From a checkpoint of a small transformer trained on Wikipedia.
Size: 14 layers, width 128, 2 heads of 64, vocabulary 890, 3.02M parameters.
Training: a variant of Muon for these matrices, 149M tokens, 4548 steps.
Each number is 200 + 40 x the weight over the matrix's rms, rounded and kept within 0 to 999. Layers, rows and columns count from 0.

# q: layer 11 attention query, 128x128, rms 0.123, rows 0-12, columns 0-127
# k: layer 11 attention key, 128x128, rms 0.124, rows 0-11, columns 0-127
q0,242,149,230,194,191,155,226,227,180,276,190,278,244,236,227,159,235,192,160,172,227,115,253,195,227,169,269,205,193,161,136,165,193,216,224,192,177,173,158,122,188,185,208,140,221,195,164,171,128,230,269,149,166,161,271,185,225,226,164,268,153,252,249,191,208,284,213,157,155,158,242,175,159,126,233,275,130,217,236,218,158,248,186,138,209,224,139,114,219,208,252,198,238,280,205,184,132,222,267,169,246,213,182,218,248,179,190,274,238,184,188,305,261,144,192,137,154,188,180,148,220,204,213,183,256,187,174,239
k0,232,177,335,118,128,151,210,272,222,152,170,153,220,279,113,179,203,216,247,187,173,172,237,209,200,146,238,260,205,214,196,224,258,186,212,243,134,187,125,178,203,203,276,176,287,199,172,216,100,184,238,136,288,167,204,250,267,185,250,159,170,223,206,198,151,227,199,217,164,143,155,201,214,236,225,268,201,229,162,186,183,210,193,170,169,245,164,117,220,183,188,201,238,218,249,108,186,268,237,114,163,230,159,267,226,208,196,185,151,173,202,210,192,192,242,175,184,277,227,180,208,210,226,160,175,227,196,251
q1,169,254,201,349,197,170,194,184,202,193,256,215,208,228,191,234,245,247,206,211,140,168,212,238,173,227,231,232,156,121,167,192,200,136,229,199,247,219,159,195,155,184,232,205,157,182,267,220,160,174,151,211,245,206,199,137,266,238,256,157,193,217,193,221,185,214,151,227,257,192,232,236,189,186,282,189,238,196,203,133,186,148,237,209,184,177,190,206,192,248,185,154,164,206,308,183,234,175,174,125,113,125,174,158,169,187,226,251,286,202,177,224,178,235,213,157,213,182,187,182,164,242,235,170,229,164,141,109
k1,134,194,206,260,196,216,154,178,194,221,223,178,267,189,216,229,245,239,163,290,166,204,188,264,117,136,172,170,175,89,142,135,120,227,204,192,184,160,192,128,173,218,262,217,153,187,216,152,201,174,187,228,155,227,260,146,177,224,228,152,180,186,195,268,232,236,184,103,213,263,289,156,222,187,253,205,113,228,180,163,205,135,142,211,236,238,193,217,239,184,226,239,187,241,190,197,243,188,226,198,191,270,168,186,189,160,160,235,225,198,197,186,151,222,222,258,269,262,238,229,264,188,189,190,221,175,206,228
q2,147,197,152,267,173,231,256,218,246,235,150,214,212,199,252,219,173,219,290,230,160,179,251,213,209,291,188,170,222,226,156,194,174,226,234,159,167,214,181,161,240,198,103,263,153,270,161,207,143,249,173,132,167,187,202,175,229,283,286,191,151,194,153,240,130,119,180,162,225,206,249,249,277,234,205,190,200,123,195,288,227,146,168,201,180,274,246,150,137,202,216,198,175,159,147,221,196,223,172,172,157,236,158,247,196,195,192,224,207,330,183,220,191,173,200,239,153,210,224,168,263,145,182,236,190,189,166,173
k2,153,199,131,238,199,258,263,206,258,187,232,148,208,196,210,239,149,208,233,223,224,145,230,314,213,242,274,153,247,142,268,254,240,285,164,173,203,204,186,149,182,165,165,305,201,230,162,148,131,203,193,239,158,217,160,213,170,271,242,229,231,214,143,214,158,156,248,224,224,178,234,252,242,179,231,211,198,225,173,278,204,242,150,161,190,184,223,155,265,154,168,145,166,165,197,263,186,246,156,175,145,168,129,239,216,236,164,227,200,277,130,163,176,256,155,142,211,199,206,234,195,223,165,144,164,163,208,134
q3,213,211,223,204,273,252,206,176,205,108,195,199,200,215,141,220,194,162,207,207,181,129,193,223,231,270,123,245,230,121,229,186,183,287,214,187,181,194,149,230,98,192,233,216,207,199,224,257,182,208,155,229,103,122,180,231,224,170,130,255,202,231,183,184,153,205,190,292,213,140,195,205,187,196,254,185,299,196,207,205,180,199,174,169,176,203,202,222,225,236,158,156,265,201,137,193,215,273,228,204,221,202,210,164,173,159,287,176,182,150,190,265,261,131,188,171,287,224,198,165,231,188,223,213,177,212,181,171
k3,198,243,274,115,175,235,277,257,212,164,221,237,251,178,204,167,163,138,231,235,182,212,245,225,197,269,155,215,175,202,180,208,145,264,144,144,290,237,182,187,130,225,231,251,194,165,203,201,259,177,175,147,137,270,191,196,137,127,138,276,192,221,161,189,227,129,105,200,166,158,199,235,163,174,182,207,201,212,276,216,218,188,185,122,165,260,235,218,241,262,210,182,212,221,181,200,225,208,169,225,184,207,205,148,258,158,212,139,206,216,166,225,171,214,242,204,275,213,210,239,238,170,200,231,221,176,165,206
q4,180,175,198,187,200,237,232,206,245,173,226,187,204,167,167,223,218,296,212,244,176,136,230,144,182,148,250,164,148,151,238,219,204,186,260,208,150,213,208,135,181,280,151,112,252,279,163,176,187,231,233,184,215,159,176,198,205,210,254,199,198,233,199,135,166,224,173,215,252,280,183,191,137,216,130,151,165,176,233,204,111,180,162,212,212,250,152,175,215,201,259,171,237,202,177,134,191,161,192,250,213,192,209,230,217,164,270,117,197,168,206,141,283,192,184,247,222,165,218,237,275,252,253,250,207,203,225,157
k4,184,118,257,194,196,198,223,235,227,204,195,211,224,211,179,176,221,288,221,230,181,143,220,229,206,219,272,102,179,227,192,288,167,136,242,204,199,189,232,181,202,137,211,194,165,261,270,266,135,232,223,186,216,134,150,247,172,193,212,227,234,225,193,147,130,225,122,263,211,170,209,182,198,154,219,202,201,184,247,160,215,153,218,212,200,194,175,201,133,177,161,200,232,215,220,202,200,203,182,226,194,153,185,174,224,188,225,195,172,178,173,162,184,183,203,294,159,146,203,259,286,188,246,219,167,249,205,158
q5,183,156,158,150,191,240,242,220,256,136,178,216,224,214,102,227,218,209,196,285,232,235,180,164,139,141,174,127,205,216,173,119,163,231,316,242,227,199,171,250,154,200,230,198,196,213,240,243,229,159,228,193,166,265,261,148,148,195,173,130,168,216,159,197,153,195,208,173,224,172,136,201,183,228,183,278,204,272,205,81,249,158,181,159,298,163,195,218,268,196,248,220,181,179,209,188,225,179,223,125,192,208,145,253,219,177,184,232,215,230,184,155,217,278,255,182,163,215,209,182,182,231,161,218,212,264,222,282
k5,237,124,190,165,189,251,245,176,234,182,180,243,196,206,168,177,159,178,206,256,218,195,114,133,161,189,236,89,201,155,200,179,225,262,327,169,140,257,205,291,198,186,291,157,182,144,190,233,255,222,232,246,165,195,186,156,204,240,226,204,150,228,160,248,217,179,169,147,218,209,115,179,148,272,227,188,252,231,219,198,274,154,211,252,250,153,193,184,195,198,184,211,239,156,175,221,232,175,217,156,273,242,216,209,185,262,176,186,184,141,225,207,186,199,116,270,143,224,201,136,186,195,170,211,158,240,237,223
q6,201,219,202,169,266,170,201,205,187,230,151,163,170,250,156,183,219,233,135,95,192,200,207,282,242,167,148,244,178,203,230,207,222,198,161,239,267,207,243,144,226,216,220,209,208,201,274,187,199,189,136,217,197,248,223,122,232,161,187,246,119,281,250,186,214,203,133,213,143,146,176,267,173,206,182,176,176,253,206,182,281,249,122,248,149,238,160,206,233,214,189,183,284,258,163,211,176,204,275,248,162,199,222,248,203,205,167,247,193,306,121,198,169,177,152,183,260,196,161,169,132,257,167,219,177,165,221,111
k6,168,220,224,150,289,185,177,195,193,180,128,199,191,270,162,251,220,190,222,138,230,198,172,162,198,158,239,191,160,186,260,210,108,223,166,287,180,208,199,165,238,210,185,251,163,165,179,151,262,159,169,295,116,203,217,198,172,265,159,235,146,169,281,173,201,236,203,183,104,225,232,191,187,194,243,195,229,271,157,235,165,210,126,158,185,193,238,174,215,182,217,185,237,266,198,146,209,221,243,220,180,210,250,155,242,188,111,221,213,213,221,223,173,181,317,242,151,238,220,206,220,208,170,234,199,186,229,191
q7,200,169,179,154,183,156,193,226,209,289,211,227,178,210,210,226,196,305,152,238,157,216,182,227,267,170,197,173,249,229,223,229,201,247,227,185,220,150,137,259,232,193,210,243,224,205,126,210,261,158,293,136,230,165,268,198,185,120,204,257,264,215,180,283,180,240,267,171,147,194,225,171,260,225,241,164,233,145,217,182,222,238,145,184,217,187,196,200,180,208,167,175,198,148,201,221,166,130,156,218,204,204,193,171,176,182,214,233,131,159,221,178,240,217,163,79,209,168,153,211,263,171,199,231,160,246,129,191
k7,176,243,202,140,222,218,208,305,190,190,252,167,159,194,166,135,263,193,250,215,178,206,163,219,273,168,245,209,216,199,236,215,210,183,261,213,241,149,168,172,165,224,226,188,246,161,132,210,241,240,280,158,236,178,139,193,236,152,226,221,261,181,180,193,293,251,235,204,315,242,181,208,235,193,90,200,192,129,216,201,182,247,171,165,167,184,179,177,133,181,192,170,170,165,234,235,225,153,155,163,175,226,131,144,162,131,145,227,191,225,233,225,244,225,132,143,174,222,211,216,232,300,160,216,160,218,205,185
q8,162,227,193,221,150,200,183,195,125,190,109,221,233,188,148,268,208,116,250,127,178,149,224,189,212,233,192,203,185,190,145,184,217,190,234,227,126,200,191,293,267,146,249,192,224,204,236,235,203,132,191,204,119,224,196,203,206,181,247,222,248,183,305,179,264,282,218,150,239,232,174,187,202,226,244,138,189,279,178,284,86,188,175,248,167,214,146,154,209,176,219,252,179,256,160,216,185,165,146,165,189,261,185,164,130,210,198,253,172,219,174,196,155,243,224,187,149,289,192,205,164,165,215,245,186,255,258,245
k8,218,185,210,207,169,192,189,142,191,260,171,164,117,281,198,200,209,208,196,175,181,183,195,227,262,188,180,228,217,118,192,209,234,206,210,215,195,265,259,124,185,135,258,153,237,159,242,259,240,127,226,166,100,288,250,148,209,181,229,177,239,216,240,209,179,137,246,112,182,208,211,211,211,208,148,107,136,213,203,236,119,209,213,289,117,174,196,259,189,229,225,262,228,178,195,202,194,207,241,182,168,226,175,216,228,234,264,189,199,254,194,215,210,178,228,128,228,211,187,215,122,190,170,256,164,285,220,205
q9,202,249,257,158,226,196,182,263,220,191,210,147,143,163,201,219,161,200,176,181,184,185,195,242,234,193,200,193,164,206,212,203,119,238,145,131,173,225,185,266,258,245,198,129,216,279,203,250,203,200,170,316,190,189,156,163,198,129,230,173,233,179,266,192,201,175,191,209,201,203,192,212,310,208,241,228,230,210,188,203,140,244,215,223,225,170,162,170,182,123,203,187,180,234,224,181,177,252,203,306,186,104,192,164,185,155,235,127,216,150,197,298,179,221,228,215,192,129,195,190,175,251,141,199,223,190,223,246
k9,190,248,237,185,217,111,210,213,192,172,186,189,202,112,205,143,182,192,246,203,153,197,211,183,217,222,174,179,166,220,148,217,115,209,166,126,239,268,264,203,239,228,149,153,249,242,224,261,275,180,92,236,233,170,241,189,200,212,265,137,285,211,195,258,257,246,125,223,212,223,225,193,253,185,185,213,172,262,248,245,185,211,237,205,175,197,249,224,189,180,307,217,174,218,205,238,209,131,247,214,141,78,97,185,201,149,203,135,245,182,186,222,160,177,235,196,187,180,196,185,188,204,164,188,229,243,199,246
q10,256,213,215,221,199,222,206,193,213,185,143,266,181,155,150,175,235,210,283,279,181,275,219,254,270,241,214,121,205,218,152,239,229,271,214,246,241,202,183,151,206,168,133,165,169,170,188,190,241,134,134,175,216,189,235,152,200,195,188,187,175,204,252,189,233,170,196,221,207,200,253,147,183,195,227,231,242,86,161,154,186,113,197,206,281,206,161,244,279,162,242,146,207,212,207,202,180,289,131,222,256,237,226,208,184,184,149,141,285,220,231,208,104,246,192,161,163,157,152,279,209,172,193,256,174,198,190,137
k10,176,189,202,153,227,270,97,205,252,156,182,166,175,235,166,226,213,244,240,228,230,106,196,110,182,257,246,178,150,240,175,165,207,191,172,214,183,173,213,169,238,227,212,225,172,139,217,203,211,318,162,147,247,298,187,230,187,133,192,167,195,185,157,256,244,193,226,211,179,174,261,168,224,229,250,199,209,130,154,187,252,188,258,183,169,229,219,241,257,96,260,178,230,236,195,245,142,229,150,195,168,257,196,175,177,211,186,167,213,186,172,204,190,299,180,199,183,192,98,151,258,160,255,192,239,247,250,146
q11,205,145,253,193,213,187,219,165,325,189,130,221,220,205,186,159,243,231,190,256,226,211,209,219,199,262,184,159,158,144,242,195,125,240,148,219,195,194,263,178,199,159,266,174,179,222,233,304,178,174,214,152,273,183,273,169,276,178,135,208,205,175,210,107,218,179,196,188,190,186,246,188,216,163,119,165,145,268,187,192,148,178,155,241,215,191,192,143,137,212,273,192,179,218,160,207,214,200,123,134,203,179,166,269,211,195,214,227,221,202,174,202,135,160,268,250,203,262,232,263,188,191,203,164,273,161,193,235
k11,213,183,186,183,224,144,147,229,219,206,133,230,136,182,212,168,227,220,217,236,271,217,203,137,123,171,214,177,189,265,235,140,285,210,170,210,141,203,184,210,259,158,164,141,190,212,202,283,132,183,286,186,150,276,218,167,260,191,234,177,224,189,146,139,197,155,223,211,197,136,198,202,270,277,212,242,254,211,209,190,211,200,175,253,219,101,240,238,231,173,226,143,243,188,190,215,208,238,102,182,198,247,207,241,192,233,203,231,200,194,173,220,101,233,250,223,231,227,195,194,205,108,282,181,151,188,119,186
q12,244,294,272,192,246,191,204,157,174,225,185,161,215,201,132,192,138,168,175,209,229,196,206,196,177,151,205,156,138,307,140,209,183,128,192,154,249,139,229,190,229,238,235,252,131,235,183,201,151,168,222,223,253,176,169,267,236,254,219,244,244,208,211,134,214,80,176,223,156,319,241,168,170,219,214,214,266,227,206,213,203,108,173,102,113,108,238,181,201,226,223,221,178,226,141,194,249,225,218,259,257,210,140,169,197,199,205,183,217,221,220,230,218,209,194,208,108,189,173,189,165,224,242,172,233,201,190,231